Weights of a small transformer language model.
Size: 14 layers, width 384, MLP 1536 tanh GELU.
Architecture: learned positions, biases.
Training: a variant of Adam for these matrices, 843M tokens, 6434 steps.
Each number is 128 + 24 x the weight over its row's rms, rounded and kept within 0 to 255. Layers, rows and columns count from 0. Numbers have three digits each. The size before them is the row's rms in percent of the matrix's.

# o: layer 6 attention output (transposed), 192x384, rms 0.0278, rows 4-14, columns 0-127
# v: layer 6 attention value, 192x384, rms 0.0163, rows 5-14, columns 0-127
o4 100:123124134130143131135112126085160122140135155128118158091090196127149177131175172119129165172169112136084094152108165098129118134102146128138129106095156138157120087109137121145144139139094152167119131132110129150158098077116135135132110125127090109100104125130157160135114115139172141129142117131136119130139111136114138126147163140130144138201159109136113144139154086118145113125111
v5 090:138113159123147146167169137114136132169091129121136138147130137111091150122147121131146138068136137125076127167160111143112104155120145136106146141095116103127116150086124109164087096112125105141138168144096126130136093109117094102104088118160112169148149112145106103098127132118146096097097133147087108115121090143144122130117138154129141129116140146117126155116154111126131125129111
o5 092:160101130107153082104114108118115121095185129097144111118114107133138156123141111118157067127132117117140157064135094109130143131114122138138138136125123141105106114133160168119170139113167129065103084131146144137144169149141141153153162119084148114103113126100119180154131158103133093130137105115187123152140136091158131095095073132147104127115096141157143144149122151160138126139123
v6 097:140128098111113090103124101119103096110125105139126144112118115124083089157141184098111126115106132132141148136155137127147154122128104158134093123126109165159129158130133128148132176100139117105128105096105152160136143179092111110112174133106137174123059138109126115135116103145135099144153165156129106121085135108098127138139139133128128133139106152129127127082132133143040148123110
o6 096:129133190114053128147120134094163139160167081130139102110138129143161118167138116106132177121135143099137129154102145137114118134142167096153133079116160129153131137121136142112163113132098175134119145127151115117158108099186167110158103097094140087142185109114138119134132152142162175117145100105136166114112139172147118119116089135128156132187175110102155126084156106107118141099103
v7 100:174151126139137111145168114129148077131115134138164114126122122115107172179136138114133142128108126153156144122120123120118140072078122140086126148126167152111123116121162165161142114146102124110110104143150101109097139131159114152185134110117127131138146153088095142123129115133122135158162100113103148131061129147132091153102126149114121124114127121110141125147123160159162106149144
o7 096:135122103123144113129066098186086148120179094109139164140130118155142143076135116128109133104145116084148118161152101148112135107152085123138132165161098098145127118148084096091105113146130150139151149125140083142114112149122148153050132099125145146137118134138092102130112143119142113134091163151136118159156125079112142154137111160139171139184146167093118125121112147095131090120113
v8 102:141154120125116145156126136098150093137100127092122150169145112147094157111090159129142123153110176130119098119118137135122098147150138120136152168116143095157155159146113103122138104125077118121117093130144155109110141108139121115108172142157067183156091115121143152139142098134114154099114159086156150135157118158111120119128149104148089128110111116176114071088110149133120145134160
o8 104:113139123132164118109139122142118140137144136165156108080146101108128165131171094100094116120124121098141171120064153110135151107112123137143127137063118156135117083093125177125124126116120171136137134155149139149146159109100193117146116128107145139140142117150078096134136127125144125124153088177107113104100114131102155132119113121086157117150135124142122189103118120114148124151143
v9 096:105156146130111113128158163126170170106135123123157154089131133179103122150141143154106150132121125136167139107122120116126122120144104083122108164149154117139122139111102103110061109141130146141111109120112070132140094161082117088093127101137147117130128151118121114071169118180124130128105068131126112147128140093130157123148110146171144122124119126146114137094148132112117094139159
o9 093:123105102128154114142113138142131115170109156127131127135085141106122130118127130120161122122130149133143092120118144110100126130149152186158129079142113143087144124131137150106142133095101116116120087106122177130106158108147152111147112120142110111148135121105124135109111137133131096099129133160110108143121185107148156105096110080117080119089159124160171107157127125144160118114105
v10 101:137116158162147120091134125145151126112154158072123126127134141130120119103093111129119096103139136106071169124158154166160159121113123134125128142103158091094105104134142167106112132090129102145100142075067153117120118165165079121148134098137115118135156133122169148113131124084150133106143122176100127152134125096105111143126114140140141137110078109101112132121130125193159132106123
o10 095:107092076105128141129102107109131108171140109152141118077181142152173154105187135160126145105085095132123130133101107147114103101113131106096164138162150139136147157140114100095102128128168126141096112121119115115098150091099120142150131163140091158127108134139088151128106152131100148120105120121158169119127108157129139129137180148117131127136137129129126170118167095087098152147116
v11 096:128132104135156124167140146112159133113155116105144083095129137111130142129135096181163119175130086126118108070108120176105142129128151187181141133116121171129112100072150099151184125108111134177138103151151126107108149124153196127182142068131129094144175153135150171132084127129160095106128125130121136121125176143149100112132175122138118129133164136145120151135162114146121125125152
o11 088:110166125135157100119120076161103099132119181149126123121161178131138142125095135116110126130073141137149177147142084158137155094135111153089144188151151126176125160139112102125102119142111124102144175137100112137109118126109091135126115168161104111136118129158132092157180118134112130123120127120149139143131129102097100154114122168120180087140111145134115128119093123135102143059087
v12 101:127129144134111139125144088145114114100101128150157147131111148119108125124108167099101127103133066135123129139120119146094074130142133163151118132180137160081115130074083134181174156158095140100093100150127076111136133145091158122149156116143121099130107132123120175130116118151114102073143149115094109100138100098154113128114112156099106128129134127153096119137108138128136154152115
o12 093:123129120121081126132088158125127157134147134107088120119128113151168094147144134099153180134135155084155123119109167108132169132125121088135147110118122092134161116121152084126122117129141155174141130102167160147102101085162135117118133105073177140079114120126177057127126118118179128110167113138140144144113137156104173123159083144127147139126109129099158132104164127110112137148117
v13 095:123089084141137100134105139112142115143129133166107146146116165133168092110143093177127112102132121094129120140142115113106109133126155125135131098133081129066116137078115119082108124132080132112112126112141121127101140106154126141112168189097118128179137104135106098123102133157129110114133126087141122129131151116153127148105116123153133139145115158115101120125099070132098115093113
o13 093:142118157148106149113157149152148160117097123128126129113143121143112139148129117149133131131129150152159174136067117138134167152145108139111151131101173150135106150081153162131142153115136112144124126136091126103128115126109147098165159107169118109144103108139137132121113159110111131125107110189173099153157103163120097094143135112093134106103159091162144141138127125122127102143125
v14 100:124138116141154095126117167140091163131121103116166142132084140173116125160119138117105104135096154134148087111107130115139108120138111085147077134144139115125123081142086114115164123121160116130110136143158142173139106155104121185098112135120168114129120140121138118143169142100095116126088146126141136110134147110103122110133080142084152104114124116171135116100134136118127098162099
o14 100:127102112117094093139121098082133139090139139105148094148131113134116146127125142113195164137200095164070107138162142102119165157116117141136150131115133093118140160129126146146143107171111156115120147107135131149131136103108166098101108126131168101125143135124138192154097106161158106125154139140127142102118138139126153145113143124122098168177125133098101093128093125117118149120165